{
  "num_key_value_heads": 1,
  "head_dim": 96,
  "norm_place": "pre",
  "bias": "all",
  "parallel_block": false,
  "lr_mult_o": 1.63,
  "warmup_steps": 200,
  "decay_fraction": 1.0,
  "decay_shape": "linear",
  "batch_tokens": 131072,
  "doc_mask": false
}
Each number is 128 + 32 x the weight over its row's rms, rounded and kept within 0 to 255. Layers, rows and columns count from 0. The size above them is the row's rms in percent of the matrix's.

# layer 8 MLP up, 4608x768, rms 0.0541, rows 152-169, columns 576-767
size [ 98  94 108 103  97 105  98 105 102  99  98  96  98  94  97 103 100 101]
[[106 134 194 137 108 130  94 145 103 109 128 109 144  89 131 134 152 101 156  89 130 136 148 170 105  68 136 167 114 213  83 159 140 127 115 154 114 110 174  79 116 124  63 129 126 117  96 177  97 127 116  78 101 104 206 139 120  90 146 155  75 115 145 175 128 131 141 161 159 158 127 105 139 131 132 118  80 144 106 115  94 134 153  77 126 126 141 128 126 100 128 169 135  98 125 153 137 124 104 115 106 130 140 114 136 173  99  92  95 203 140 127  94 117 107  75 135 140 140 159 159  91 152 173 156 159 177 125 153 143 167 144 160 140 106 107 143 153 126 160 135  98  94 118  49 144 106  74 147 165  96 138  86 131 109 155 168  94 143 126 200 126 116 171 165  79 105 131 145 102 146 123 130 166 179 173 144 128 148 161 144 113  77 151  92 138 184 149 175 143 110 116]
 [152 128 161 117 158 160 108 182 108  81  89  77 147 114 113 106 110 154 128  82 170  70  93 129 161  33 134  87 172 117  91 126 135 122 131 100 132  78  37 153 180  79 137 178 174 118 154 153 140 131 122 129 129 139 166 101  89 118 103 173 139 177 139 179 190  97 181 114 100 116 108 158 120 155 117 164 104 105 203 125 186 107 155 116 127 124 157 138 159 155  95 139 181 136 142 148 118 145 104 152 162 119 127 171 139 150 126  90 131 128 147 120  81 141 170 132 102 143  74 130 159 125 177  89 120 144  87  95 161 151 134  92 119 159 102 109 189  87 100  98 129 175 121 146 207 161 121  94 111 142 168 149 105 104 147 128 165 157  56 118 129  92 130 152 109 104 178 154 140 135 102 124 147 141 120 108  71 126 104  92 121  72 119 169  91 153 133 144 139 110 151 157]
 [175 161 140 147  61 108 102 152 180 134 150 103 130 160 153 117 157 124 142 151 154  91  79 138 183 120 199 183  61  33 136  83 164 113 167 104 168 144 135 130 140 141 130 160 155 138 158 108 144 127 119 164 159 124 114 124 127 168 123 145  97  84  91  69 192 102 136 112  97 138  59  70 153 190 188 120 159 145  92 113  97 120 164 116  90 164  69 140 123 155 130  53 109 197  93 172 141 195  81 114 155 113  60 146 100  81 107 118 128 224 103 178 106 147 100 120  58 132  70 229 107  78  90 139 156 125 104 137  73 126 127 134  41 130 110 116  80 153 157  30 125 119 141 106 115 186  50 139 168 120 155  80  57  86 133 134 104 150 124 163 159 159 135 110 181 101 143 126 113 163  85 136 124 141  85 144  81  59 146 180 109 114 126 154 166 137 156 117  92 125 126  99]
 [128 130 131 153 137 147  90 165 145 112 161 123 153 124 128 128 126 171 172  86 128 151 141  51  39  95  20  27 155 156 157 115 113 116 173 134  97 135 231 130 162 130 166 161 117 150 200  97  77 108 172  81 125 135 149 152 136 114 123 113 101 197 137 204 112 130 182  79  73 141 151 152 137 158  87 143 144  83 116 115 138 117 123 161 108  77 145  88 149 104 152 162 129 177  88 152 146 148 113 176 101 148 166 123 167 103 124  98 101 112 171 125 175 129 158  98 124 105 105 113 130 162 196 163 120 127 160  96  86 124  95 182 144 131 128 152 104 162 125 140  90 127 119  98  78  86 165 111 132 166  70  80 152 180 149 110 110 158 110 131 100  95 134 180 119  99 137 215 109  78 150 140 152 145 110 112 106 112 128 112 122 128 135 110 102  64 103 165 137 134  75 121]
 [ 98 108 130 100 137 168  84  91 115  88  90  82 113 151 142 125  91  86 139 142 133 164 180 101  90  20 111  36 157 180 130 133 105  84 124 160 109 113 133 116  86 179 112 112 137  63 101 195 172 109 114 171 154 139 171  48 143 158  82  86  55 116 134 137 153 124 106 115 187 142 135 188  78 135 113 101 140 135  75 156 170 207  89 130 100  98  81  79 132 162  98 174 140 163 105 160 162 122  94 112  95 118 122  70 134 123 123 132 109 145 172 166 192 164 154 110 161 141 111  78 158  98 119 114 109 101 123 154 102  81  74 116 173 182 197 113 111 119 157 174 135 168 178  95  66 134  19 156 172 132 143 124  71 145 107 109 131 124 108  91 145 116 125 111 103  85  99 127 145  79 140 157 146 136 136  99 108 170 154 139 196 128 123  81  85 185  54 148  83 119 112 106]
 [183 119 209 125 214 136 126 115 144 155  77  87 120 160 156 120  95 133 127 187 167 176  73 127 186 180  69 168  70  78 168 181 106  58 122 156 116  95 133 131 116  75 108 182 160 104 159 144 126 104 123 134 124 147  86 148 188 187 147 162 146 113 123 110 136 164 123 160 180 107 117 157 106  86 123 129 174 173 148 135  72 123 173 158 121 114 137  97  93 116 133 142  97 111 155 128  62 177 175  63 134 131 140 153 143 102 135 152 123 104 179 231  71 132 160 136 162  52 120 147 152  83 119 118  99  64  52 120  98 202 139 106 109 116 105 140 125 152 117 162 125 117 134 159  65 137 160 154 140 112 188 201 142 137 103 100 139 140 140 120 131 119 126 112 117 114 122 180 129 187 140 118 120 125 109 142 146 124 141 186 128 133 141 101  78 130  99 157  80 162 101 137]
 [178 153  83 161 107 100  82 148 162 115  69 116 112 121 177 136 149 128 194  90 163  91 108  93 120 135 158 114 134 121 127  18 189  23 102 105 131 218 111 177 161 120 157  85  71  97 187 106 130 106 131 142 126 168 102 165 104 118 142 190 120 117 113 117 119 112  52 150 145 131  97 140 169 166 131  91 134  71 149  95 143 168 106 116 168 108 128 110 144 149 155 147 138 108 168 119  84 161 124 109 134 141 141  69 136  90 148 128 161  82 134 130 143 146 153 110 151 156 131 109 194 106 157 200 183  77 147 107  92 161 167  92  97 130 126  75 152 100 117 102  84 136 142 104 137  82 127 151  83 126 181 121 162  93 116 150  81 100 103 108 125 203 125 123 150 119 174 118 129 190  98 142 116 176 107 132 132 156  95 129 124 128 152 122 156 214 167 108 100  43 145 104]
 [140 164 137 149 173 184  93 127 166 101  90 108 114 167 115 156 126 126 106 108 129 100 128 128 185 129 130 103 146 159 127 109 204 138 149 104 139 130 108 143 135 104  97 182 124  87 117 150 233 111 189 105 186 140 155 170 102 122  84 146 157 152 140 148 124 143  79 172 150  84 121 114 110 143 159 131 158 145 178 110  92  98  75  82 186 113 103  61 130 219 144  82 117  77 128 117  83 122 118 114 117 148 127 136 195 172  70 117 121 154  78 115 128 109 111  54  77  99 146 137 115 103 107 106 130 107 164 152 170 119 121 168 143 151  96 170 142 163 177 177 104 117 186 139 207 161 110  67 110 125  63  87 138 157 164 102 115 131 136 122 109 117  85 162 140 162 120 173 126  94 133  89 127 125 156 128 112 212  96 143  57 169 150 136  97  81 149 134 104 130 149  88]
 [129 110 174 127 112 120 110 130 153 130  95 142 101  65 108  43 146 138 135 123 108 157 124 196 130 134 123 110 121 117 179 107 108 143 129 150 148 144 117 120 161 153 177 152 160 140  93 169 138 136 128  98 174 129 101 174 150 184 114 144  87 144 143 173 169 125 182 167 150  80  91 198 129 118 164 118 114 114  96 127  63 142 122 100 129 102 176 147 172 120  52 103 136  64 156 154 115 109  86 156  86 155 104 160 105 123  75 107 108  80  93 134 118  83 136 130 109 181  69 137 120 104 116 130 105 159 101 140 186  44 139 143 115 159 130 166 107  98  63 124 119 129 124 191 145  71 106 142 106 111 166 101 171 143 125 136 136 113 159  50 109 112 111 134 118  66  95 145 156 169 123 115 104 104 141 117  99  95 140 121 126 188 124 146 107 148  90 232 141 144 143 111]
 [123 124 145 136 131 121 133 135 169 120 162 121 136 121  92  74 153 111 136  99 178 135 121 107 154 135 177 185 114 163 144 113 151 135  93 123  83 117 106  86 140  92 170 173 119  99 196 131 133 158 161 149 105  60 145 149 141 116 188  74 117 103 122  90 164  83 112 158 112 129 141 176 135 201 177 123 210 103 164 146 126 144  71 147  97 136 110 128 110  60 191 129 125 136 132 193 157 102 171 174  86  69 176 142 164 174 113 120 153 164  67 103 114 128 153 193 145 104 113 120 132 148 101 165 128 136 109 109  76 152  89 120 136 130 124 146 138 148  99 183 147 124 174 142 143 107 134 141 119 160  96 108 116 140 137 144 113 127 100  89  78 106 118 140 101  65 141 113 116 122 132  91 146 131 123  88 161 111 142 177 115 124  64 109  80 129  61 103 164 138  81 162]
 [ 91 131 172 122 137 165 127  90  94 124  94  84 132 173  73 111  85 118 166 168 157 121  92 133 164 109 110  91 140 106  63 181 176 141  90 121  90 126 124 109 120 140 110  84  81 133  93  87 144 125 156 111 105  87 107 150 137 120 159 108 114  93 153 110 124 120  80 160  97 107  42 141 130 127  91 178 122 167 119 143  81 118 135 147  87 151 118  79 110 175 146 153 163 141 136 137  81 131 120 214 186 141  74 156 127 135 102 117 117 151 105 125 146 135 101 118 158 131 108 112 120 184 140 152 252 125 154 113 141 110 136  87 177 148  96  81  83 111 164 142 147 111  46  84 137 163 166 113 145 122 124 165 128 109 144 160 134  91  91  90 124 118 179  91 117 137 144  95 127 133  92 127 202 121 145 137 162 112 144 148 109 135  94 161 190 125 120 132 106 148 136 121]
 [102 105  94  47  80 129 150 103 158 100 120 123 106  86 126  99 130 154 113 132 119 124 159 124  80 127 144  78 117 103 160 170 132 126 135 107 100 171 101 132 106 152 164 176 162 149 123  71 118 141 137  75 116 131 154 135 120 105 100 139 106 118  92 161 145  66 164 140 212 109  66 124 135 133 107  88 131 171 133 157 136 153 134 121 127 108 165 138  84 136 112 109  71 130 142 138 183 120 169 123 190 121 148 149 131 139 149  94 138 139 110 149 142 162 160 180 147 146 197 111  76  79 160 137 174 132  71 113 119 137 118 143 150 125 133 124 115 184 128 201 171 176 137 162 153 157 165  93  64 103 131 117 103 132 181 139  99  52  74 108 124 104 110 165 178 121 109 146 106 130 125  83 142 101 162 185 127 168  81 161 123 148 104  80 107 149 190  82 184 165  68  93]
 [ 69  83 141 104 142 177 149  98 147 102 141 183 142 128 114 184 152  61  83 120 172  97  75 104 117 161 134 175 154 122 138  98 201 120 118 163 140  88 109  47  52  49 115 161 132 134  78 137 121 120 160 182 124 112 156 133 126 181 147 104 126 116 115 132  84 141 194 115 119 163 149 131 110 137 162 103 142  97 106 155 108 137 116 144 140 101  89 167 154 167 115  81 156  76 128 115 120 141 135  97 111 117  70 165 125 160 195 100 121 135 105 121 145 159 125  86 146  91  77 104 132 124 144 114  71 171 157 131 145 133 114  94 119 151 112  94 150 139  90  90  89 105 137 132 118 162 130 149  92  77 122 140 170 107 149  83 192 161 191 107  89 117 106 146 106 150 144  68 189 144 108 101 166 148 164 142 174 168  93 148 127 159  96 164  91 121 136 196  83 132  79 104]
 [124 156 158 144 129 154 145 163 179 115 117 155  75 105  80 119  82 141 139  88 157 108 175 115 103 136 204 114 124  97 123 159 104 110 167 133 120 158 155  39 169  97 163  97  96 177 117 111 127 185 128 121  66 104  82 122 143 120  95 175  30 161 161 140 110 153 165 110 101 137 119 113 106 107  54 197 105 131 163  90 114 131  67 112 149 107 119 138  91  96 133 169 127 119  84 122 193 183 108 130  96 171  58 177 134 112 111 146 167  94 126 138  75 140 143 130  86 114 116 141 166 135 112  94 103  65 126 164 137 124 100  92 121 107 146 118  77 118 204 175 109  86 137 180 144 179 114 103 212 129  97 109 109 145 195 134 159 133 169 142 114 130 108 141 152 146  80 119 112 153 134 108  88 109  86 176 116 137  91 163 145  72 120  84 124 171 155 133 152 120 124  88]
 [155 118 146 204  85 157 119  99  78 101  56  65  93 102 106 122 179 128 135 120 124 150 132 153 120 164 138  91 129 131 151 141 135  83 105 114 112 140 111 164 126 140 119 157 137 156 139  95  61  95 107 156 121 103 154 145 149 125 147 147 125 149 196 162 167 127  73 108 138 153  84  74 157 140 165 123 118  68 148 117 125  93 151 163 157 152  35  84 183 172 150 141 167 117 143 132 174 181 155 167 104  76 110  90 113 132 138 158 111 152 208 188 115  87 161  98 136 145 103 100 141 111 147 123 153 117 130 146 156  68 162 111 128 147 107 193 120 131 122 113 136 155 131  93 134 159 160 142 132 136  62 142  73 115  89 134 126 210  90 110 135 116 148 185  58 118  76 136 135 131 131 132  87 125 123  99  76 137 117 159 120  86 114  81 127 137 151 145 174 115 166 134]
 [112 104 140 144 118 111 131 131 159 140 122 209 145 101 131 100  87 178  99 100 131 105  92 112 124 100  93 208 104  84 219 111 127 112 138 112 169 119 139  95 147 152 142 104 151 151 127 103  67 100  96 128 138 118 127 116 179 116 180 193 101  99 116 135 173 192  79  81 167 138 180 157 138 159 130 114  98 116 192 168  79 161 120 109  86 144 143 156 108 125 140  93  69 125  65 136 116 175 161 155 155  94  97 117 162 136 154  88 140 120 103 118 194  99 151  70 191 109 161 106 136 126  93 120 160 206  85 138 103 182 125 141 117 124 162  96  74 125 153 154  87 142 164 159 122 164 109  53 130 137  85 108 101 117 131 104 110 107 144  89 100  78 134 191  83 163 139  95 152 155 113 116  80 144 110 101 188  90 163 160 110 103 138 162 109 207 104 137 185 103 137  97]
 [120 179 147 108 113  71 166 144 162 176 146 114  85 160 155 121 135 112 125 134  95 122 159 177  88 115 125 121  70  89  87 120  93 126  37 128 142 126 103 119 141 126 167 176  76 152 171 191 193 155 151  67 136 117 133  49 161 134 137 140 167 145 170  99 191  79 132 195 115 141 115 148 107 158 120 153 123 146 104 107  96 147  99 121  86 117 138  79 127 138 177 142 109 113 137  95 139 107 123  76 139 136 121  98 109 146 115 158  72 138  98 142 177 111 159  58 186 196 143 166 104 120  82 164 106 160 112 145 188  84 132 102 109 160 143 104 132  85  90  75 163 104 149 191  88 195 129 100 115  63 114 100  84 166 125  78 178 120 121 199  92 139 141  96 222 139 170 101 151 159 174  93 119  80  56  91 148 119 164 126 184 123 136 141 169 126 143 136 119 157 134 155]
 [ 73 173 121 171 120 110  92 138 159 101 142 102 134 105 177 128  85  79 185 117 107 138 186 158  94 143 104 114 171 121 157 115 177 112 129 128 111 165 117 119 170 112  72  87 102 148 131 102 100  99 134 113 133 138 145 131 157 157 113 125 158 123 112 125 169 110 165 125 131  92 100 106 194 153 151 132 148 120  56  83  60 146 121 100 167 122 135 134 217  80 123  82 182 117 181 190 107 140 214 150 128  93  76  92  93 136 133 111  88  63 117 149 144 117 111 139 132  84 128 162 114 109  89 162 123  96 132 150 157 159 123 178 146 151 124  53 151  70 155 109 141 166 106 132  44 208 148 179 111 128 131 133  71 151 111 123 106 176 147 122 130 117 144 183 151 156 113 134 129 129  69 155 127 194  83 108 176 186 115 160 151 147 109 148 111 136 188 255 162 145 159 126]]
# layer 8 MLP down (transposed), 4608x768, rms 0.023, rows 152-169, columns 576-767
size [ 98  93  99 115  93  96 106 104 103 110  96  98  96  99  99 101 104 107]
[[172  66 115 134 169 123 168 102  96  63 184 110 102 120 116 103 130 128 142 155 111 103 134 145 130 106 147 119 118 111 125 113 136 131 130 120  84 114  76 184 161 176 172 123 134 115 140 131 175 181 161  96 134 137 126 152 144 158 140 153  65 144 153 103  92 236 108 123 121 116 154 176 144 137 161 154 197  91 111 165 147 124 147 110 136 128 144 168 177  85  87  20 147  97 176  62 134 129 106 123 145 181 116  66 139 174 174  50 149 135 137  96 169 113 115 167  90 134 159 113 146 107 123 133 117  70 169 124 124 120 133 117 151  61 135 121 176 116 120 103 124 145 168 123 194 118 147 155 166 184 163  82 131 123 114  86 117 105 191 165 119  60  81  77 135 190  95 132 129 124 127 130 116 110 105 160 127 160 151 153 117 190 165  93 126 103 139 162  99 184 149 106]
 [123 147 212  99 164  67 116 115 169 145  96 109 154 102 118 118 100 151  97 207 180 194 166 100 141  96  33 143 105 116  87  83 221 114 117 136 117   0 137 154  87 107 117 115 104 113 108  81  65 129 151 104  90 127 120 142 142 131 130 142 141 164 130 127 145   0 236  84 191 137 146 110 133 122  98 104 247 122 103 105 116 113 148 101  26 119 154 116 144 159 130 120 188 170 141 120 124 149 112 168 124  86  86 133 134 126 150 120  87 154  69 158 134 105 149 161 142 135  78 131 122 113 131 167  94 122 109 159 102 116  75 146 168 116 136 139 183 174 126 129 131  92 110 127  91 161  92 129 148 120 173  98 156 140 135 113 131 127 148 145  68 149  88 148  95 162 142 177 138 138 132 184 181 185  81 144 106 161 126 122 135 143 139 113 138 119 142 134 114  91 151 143]
 [104  70 129 113 124 153  91 119 185 177  97 143 137 156 137  93 117 135 173 215 136 158  57 157 106  96 129 130 121  97 186 123 160  73  92 100 109 119 126 141 104 150 113 156  95 153 165  99 151 170 157 136  81 132 196 157 134 142 107  81 150 114 170 124  68 201  85 142 144 133 139  91  90 137 183 110 122 177 154 122 127 125 178 165 118 103 163 131 140 108  73  93 131 152 197 117  93 124 125  62 151 150 108 128 123 122 137 138 133 155 122 192 127 160 143 141 115  89 114 184 121 112  59 105 101 119 120 104 150 153  90 113  71 116 137 129 109 119  92 143 114 154 147  80 173  79 143 123 119 114  90 135 115 137 129 105 118 180 110 154 115 210 144 157  85 153 172 116 200 122 152 141 130 163 145 129 140 164 114 106  93 127 132 151  90 115 116 139 116  85 100 163]
 [ 85  89 124 135 188 141 138 233  96 147 149 150 175 166  94 180 116 132 127  93  75  86 137 130  96 138  70  90 167 105  95  93 105 119 122 142 166 128 133 156 205 122 149 164  86 129 216 136  74  95 123  89 122 104  83 116 145 134 167  94 129 136 158 114  31 116  91 161 119 131 125 145 118 123 176 132 150 104 108 178 125  65 135 136 128 154 127 151 181 138 122 117 149 173 114 151 153 102 124 161 112 117 109 128 113 141 101 181 132 135 138 134  81 119 125 106 119 154 122 128 125 146 141  87  99 183 149 124 118 136 158 154 115 151 205 181 125 101 102 122 127 155 153 159  62  91 100  59 127 120 126 141 133 133 197 167 173  62 130 131  85 193 167 156 146 135 128  88 135 124  96 150 154 104 145 124 149 123 157 175 150 183 118 116 102 192 155 173  88 116 102 177]
 [123 127 165 183 124  84 109 159 143  73 117 157 114 165 113 157 172 121  85 103 100  92 100 155 216 118  61 146 127 139 116 153 105 172 115 124 124 155 139 175 167  97 126 134 126 117  93 134 168 131 128 111 110 145 100 121 158 106 105 123 211 230  50 128  79  37 114 174  62 142 128 219 152 146 183 122 149 126 145 142 133  91 149 155 147 157 133  88 149 108 143  91 121  93  95 147 134 135 125 135 105  76 112 157  94 160 111  95 140 156  66  94  98 104 116 136 153 161 185 181 115 158 136 152 120 157 121  91 156 171  72 168  77 133 153 139 176  92 102 100 125  56 122 127 159 128 152 155  82  99 159  80  68 118 123 103  99 122  93 131 177 172 142 120 156  92 190  91 105 112 131  85 113 129 140  67 105 122 124 173 137 133  80 145 146 140 141 140 145 166 139  88]
 [120 148 139 130  69 120 143  82 131 154 114 176 108 100 145 115 140 131  98 153 153 122  80  92 117 126 118 189 126 127 150 154 179  77 113 167 123 131 148 117 140 162 164 130 112 128 149 134 136 136 100 131 171 172 115 152 148 186 140 144 165 157 121 131 103  31 154 168 165 148 148 174 132 108 216 132 182 172 161 184 129 139 135 142 155 142  95  90 105 124 129 146 120 151 128  96 116 132 135 138 126 134 166 156 106 141  88  95 153  72 139 135  61  53 104  93 169 127  85 177  76 128 152 167 159  44  89 121  71 149 151  97  40 222 141  90 119 105 148  87 106 179 139 149 111 104 200 152 120  74 189  87 181 105 122  96  83 114 220 105 148 111 171 105 119 134 116 157  96  67 172 187 136 128 152 116 120 109 159 121 162 113 127 116  89 155 144 136 148 100 132 108]
 [128 132 150 163  86 118  68 147 180 126 186  83 151 135  88 107 162 112  72  90 144  79 115 153 106 223 126 140 116 157 128  88 106 126 146 118 140 190 130 130  74 117 115 164 146 155  56 115 135 117 129 108  65 124 109 127 176 154  88 155 143 127 178  74 166  47 173 110 129 117 206 180 121 109  90 117  88 130  75 124  59 143 139 171 100 176 181 147 106 122 188 162 144 174 147 111 105 142 106 128 148 133  93 145  96 182 110 123  91 163 150 163  96 138 100 174 137 199 145  65 129 140 109 145 163 120  79 124 169  73 144  84 115  83 159 118 117 129 130 153 148 158  92 180 130 178 175  85  50 183 158 154 151 108 216 160 128 138  88 164  89 121 141 174 166 120 176 131 151 125 142 105  88 137 112 111 164  98 166  92 110 112 159 131 104  98  71 101  63 145 143 132]
 [124  85 192  55 123 160 119 115 161  95 114 146  74 118 152 139 111 130 133 112 126 135 182 173 154 126 136 171 115 118  71 120 141 155 162 142 116 124 137 122 111 169 131 138 178 145 126 169 125 142  90 174 123 118 100 149 157 175 133 121 147 140  64 123 106 121  71  93 155  71 109 170 166 130 108 105  52 159  97 127  72 115 157 102 141  74 120  99 133 107 124 112 164 150 163  86  84 121 103 129 140 180 121 115 144 175 162 129 148 144 167 141 162 181 185 119 147 114 136 176 149  87 137 142 125 161 131 102 113  97 155 215 114 103 161 144 145 181  72 124 167 125 197 199 177 133 189 145 115  92 113 118 128 157 156 121 176 126  74  99 136 142 148 191 135 208 163 129 117 107 124 200  94 143 111 146  98  73 127 118  82 125 161 137 138 124 125 102 147 118 181  49]
 [127 125 153 158 170 113 142 135 116 113 149 126 145 140 111 147 102 192 186 139 102  78  78 134 123 119 143 158 147 122 153 161 167 136 190  73 120 110 133  99  47  84 152 143 138 143  59 151 146 170 145 109 107 136 130 190  68 125 116  96 110 135 130 102 166 118 151 176 145 132 116 172 109  91 146 150 180 157 141 146  97 101  60 104 128 135 188 138  90 131 140 103 135 119 124 143 106 137  82 114 103 105 107 128  91  86 125 140 203 124 164 139 111 126  90 106 104 127 111 136 123 141 138  95 123 136 168 136  48 132 186 145 140  97 161  99 170  71 128 149 139 109 155 162 100 161 160 132 159 103 129 155  96 176 154 149 133 170 224  93 156 176 145 138 164 152 162 150 103 117 108 131 139 125 121 143  82  79 141 135 141 189 118 153 117 158 164  81 110 117  48 138]
 [110  40 108 159 107 119 167 113 119 108  89 113 118 126 155 140 147 134 122 164 161 165 132  59 130 138 148  93 149 124 114 146 150 112  55 132 125  83 124 112 123 124 177 100 146 126  83  71  98 123  91 138 153  76 135  71 150 200 167 151 139 112 213 101 123  67  49 142 163 139  62 101 157  61 153 171 122 118 108 127 149 152 124 127 117 179 122  99 111 156 109 172 129 120  96 120 128 154 142 112 141  96 128 154 107 117 118 233 194 148 131 147  90 102  67 132 132  77 163 175 119 137  79 146  99 137 187 128 103 162 111 134 108 161 159 107 114 119 123 143 175  65 176 144 113 118 133  82 146 222 154  98  82 128 135 101 138  71 118 179 121 170 115 127 151 169 123 109  86  87 149 141 164  78 116 122 103 139 130 135 162  93 145 138 116 104 175 121 139 159 169 155]
 [124 128 127 105 162 115 103 135 179 145 127 123  76  76 225 115  87 117 112 148 120 111 131 151 147 127  92 108 178 109  96  99 155 140  82 146 165 188 188 132 185 140 114 135 137  78 141 180 113 177  68 129 121 170 103 126  95 121 127 123 197 106 117  49 131   0 161 117 145 102 150 125 117 131 106 145 142 109  74 149 120 173 142 112 120  98 137 113 171 113  62 107 175 126  58 157 126  98 115 159 169 111  89  82 128 123 139 129 142 163 145 143 143 101 140 189 120  95 137 159 130 165 145  81 151  99 112 157 114 112 143 105 149  89 133  70 103 116  99 149 138  87 178 109  80 178 104 155  91 124  68  96 111 144 132 105 134 158  98 104 132  95 144 152 129 137 133 123 164 160 130 175 101 100 132  49 154 184 127 134 149  84 114  99  90 145  89 134  91 159 134 169]
 [193 149  75 126 203 101 160 124  78 112 145 161 135 176 111  83 139 115  90  70  97 114  91 155 177 131 115 128  38 150  66  61 124 112  85 126 186 190 133 103 135  79 124 168 156 113 129  58 136 147 147 150 123 149  80 140 121 107 122 103 123 100 135 108 122   7 121  93 116 141 155 142 105 138 108  72 172 142 132 146 103 108 127 141 100 183  89 156 123 161 141 168 115 153 114  93 140 163 121 121 149 118 115 156 128 190 133 105  93 153 153 166 145  99  84  95 120 116 118 146 183  72  87 170 205 181 135  68 129 173  88 124 126  82 112  87 104 130 123 130  88  63 120  49 149 108  89 100 169  92 189 105  98  98 107 121  91 169 141  83  82 121  70 125  47 110  63 129  82 129  88 147 102 118 181 168 108 103  90 140 138 107 102 118 140 142 152 132  97  83 187  49]
 [166 214 124 112 142 108 158 138 105 112  83 117 152  95 196 130 140 175 176 165 142 164  91 164 104  88  96 143 142 190 125 112  94 141  99 112 159 129 127 156 210 154 181 123 125 125 114 115 111  90 150 181 145 141 107  87 146 120 175 144 135  50 100 169 113  66 154 117  74 143 134  59 163  70  83 200  98 120 105 164 136 167 110 193 120 134 178 111  96  75 145 110 119 180 115 160 111  81  85 114 147 151 166 108 163 126 149  81  84 121 168 133 195 162 110  94 141 156 150 144  98  78  96 104 124 115  80 146  63  99 156 118 120  99 160 163 119 130 147 120  88 123 144  81 112 121 105 149 137 161  85 135  91 100 136 101 119 162 111 145 119  79  35 112  87 115 154 173 105  94 139 152 157 153 119 107  98 161 200 154 104 150 154 132 178 150 137 182 120 124 196 162]
 [151 125 118 132 116 154  41  92 129 101  94  81  94 155 147  69 119 152 137 105 160 149 133 199 143 107 132 146 122 147 105  99 115 130 120 116 109  80 187 180  83 122 125 102 154 118 126 106 139 125 113 191 165 177 159 132 117 132 101 110  97 145 117  99 124 105 135 191 147  76 136 170 178  64 132 117 139 189  99  84 121 149 143 143 110 179 101 143 118 201 188 112 135 152 158 136 127  95 123 116 156 132 189 110 131 147 135 138 100  87  67 128 185 178 114 116 120 124 105 110 115 139  92 119  95 132 117 122 189 125 138 190 162 171 124 129 206 147  96 110 141 149  77 125 154 110  89 148 128 117 108  44 128 150  88 143  98 107 117 141 102 116 129 141  98 126 146 101 134 127 153 188 107 135 103  86 113 161 121 148 135 146 160 122  91 107 102 137  71 142  57 112]
 [118 113 187 148 142 147 124 135 179 101 147 165 124 157 123 151 171 148 157 118 209  83  95 139 131 142 101 110 101 132 166 149 127 121 162 156 152 146 204 139 154 134  89 120 169 166 156 118 187 142 119 139 145 173 119 125 100 172 155 115 143 133 109  95 167 101 151  83 154  82 119 111 126 104 172 122 134 145 150 178 109 163  91 125 115 149 173 109 148 130 116  78 145 168 149 144 140 160 147 147 145 143 154 166 166 137 130 145 142 122 137  94 110 142 120  96 175 155 165 156 146 192 155 125  94 120 149 138 107 182 135 107 100 118  99  88  97 174 186 129  90 106 132 100  91 104 110 105 178 194 125 122 149 113 117 139 122  72 185 140  91 158 116 116 167 147 186 121 172 106 112 145 160 131 139 118  94 115 150 129 104 117 103 139 166 127 165  95 111  76  94 118]
 [168  83  72 159  96 101 114 163 142 115 151 123 112  96 124 101 144 128 169 130 134 128  64 163 127 151 158 109 108 134 170  92 136 129 185 144 154 182 125 128 191 111 140 186 180 175 115 140 155 128 150 135  92 172  93 179 149 127 163 152 132 146  91 132 167 137 167 109 192  92 160 112 130 106 158 151 108 180 123  89 149 134 129 164 156  98 139 139 156 146 156  96 171 140 157  91 130 142 168 157 154 125 134 179 139  76 149 154 133 124 198 182 198  85 101 169 151 116  75 144 149 153 109 115 153  84 107 146 144 120 188 157 102 117 124  75 136 196 205 104 167 119 125  60 122 143 203  91 122 127 144 119  74 127 144 110 113 138 100  80 125  78 130 120 188  90  76  99 107 124 153 138 142 158 130 104 136 120 149 126 170  99 101 149 105  97 158 100 122 125 153 121]
 [111 137 136 132 106 133 120 137  89  98  90 158  36  99 107 128 172 178 134 137  71 167 150 140 130 126 118 139 104  83  78 142 100 109 125 156 102  82 189  98  82 107 118  90 144  78  91  99  84 120 100 143 150 124 158 114 142 129  92  92 116  92 121 123 123 148 102 121 121 172  93 122 116 136 118 101  99 189 100 103 149 167 155 136 159 123 164 127 136 145 132 120 165 118 131  66 124 131 108 132 114 133 102 136 122 113 102 142 143 137 131 176 132 137 113 125 131 102 119 138 114 184 160 111 139 148 171 159  86  82 141  72 150 143 111 177 109 150 137 147 102 148 144 174 151 134 101  79 123 133 151 182 114 104 163 141 121 163 185 190 111 131 127 146  87 125 116  65 156 164  64 108 129 117  96  30 137 131 149  89 158 158 115 143 109 133 154 154 119 151 131  99]
 [191 122 100 126 108 125  95  86 123 104 136 119 139 139  89 112 148 114 129 130 179 120 130 115 149 105 129 115 153 111  99 148 136 111 104 163 113 168 153 103 120 169 122 121  70  58 101 117 165 160  99  83 154 130 130  89 129  88 109 107  79 184 134 113 157 145 116 106 114  86  92 176 107  93  81  91  93 140 140 147 109  79  95 123 168 140 124 190 105 120 125 126 152 145 127  88 106 171 167 135 113 146 158 116 143 135 116 118 175 153 200 103 168 209 146  70 145 158 176  99  86 159 113 197 139 142 145  93  96  88 141  91 158 195 155  80 120 146 106 151 100 150 126 117 108 134 120 131 134 160 181 116 175 144 149 162 114 140  74  93 167 128 147  79 176 139 120 183 129  99 148 109 123 150 133 149 146  96 103 111 169 111 101 158 104 139  75 144 164 147  87 109]]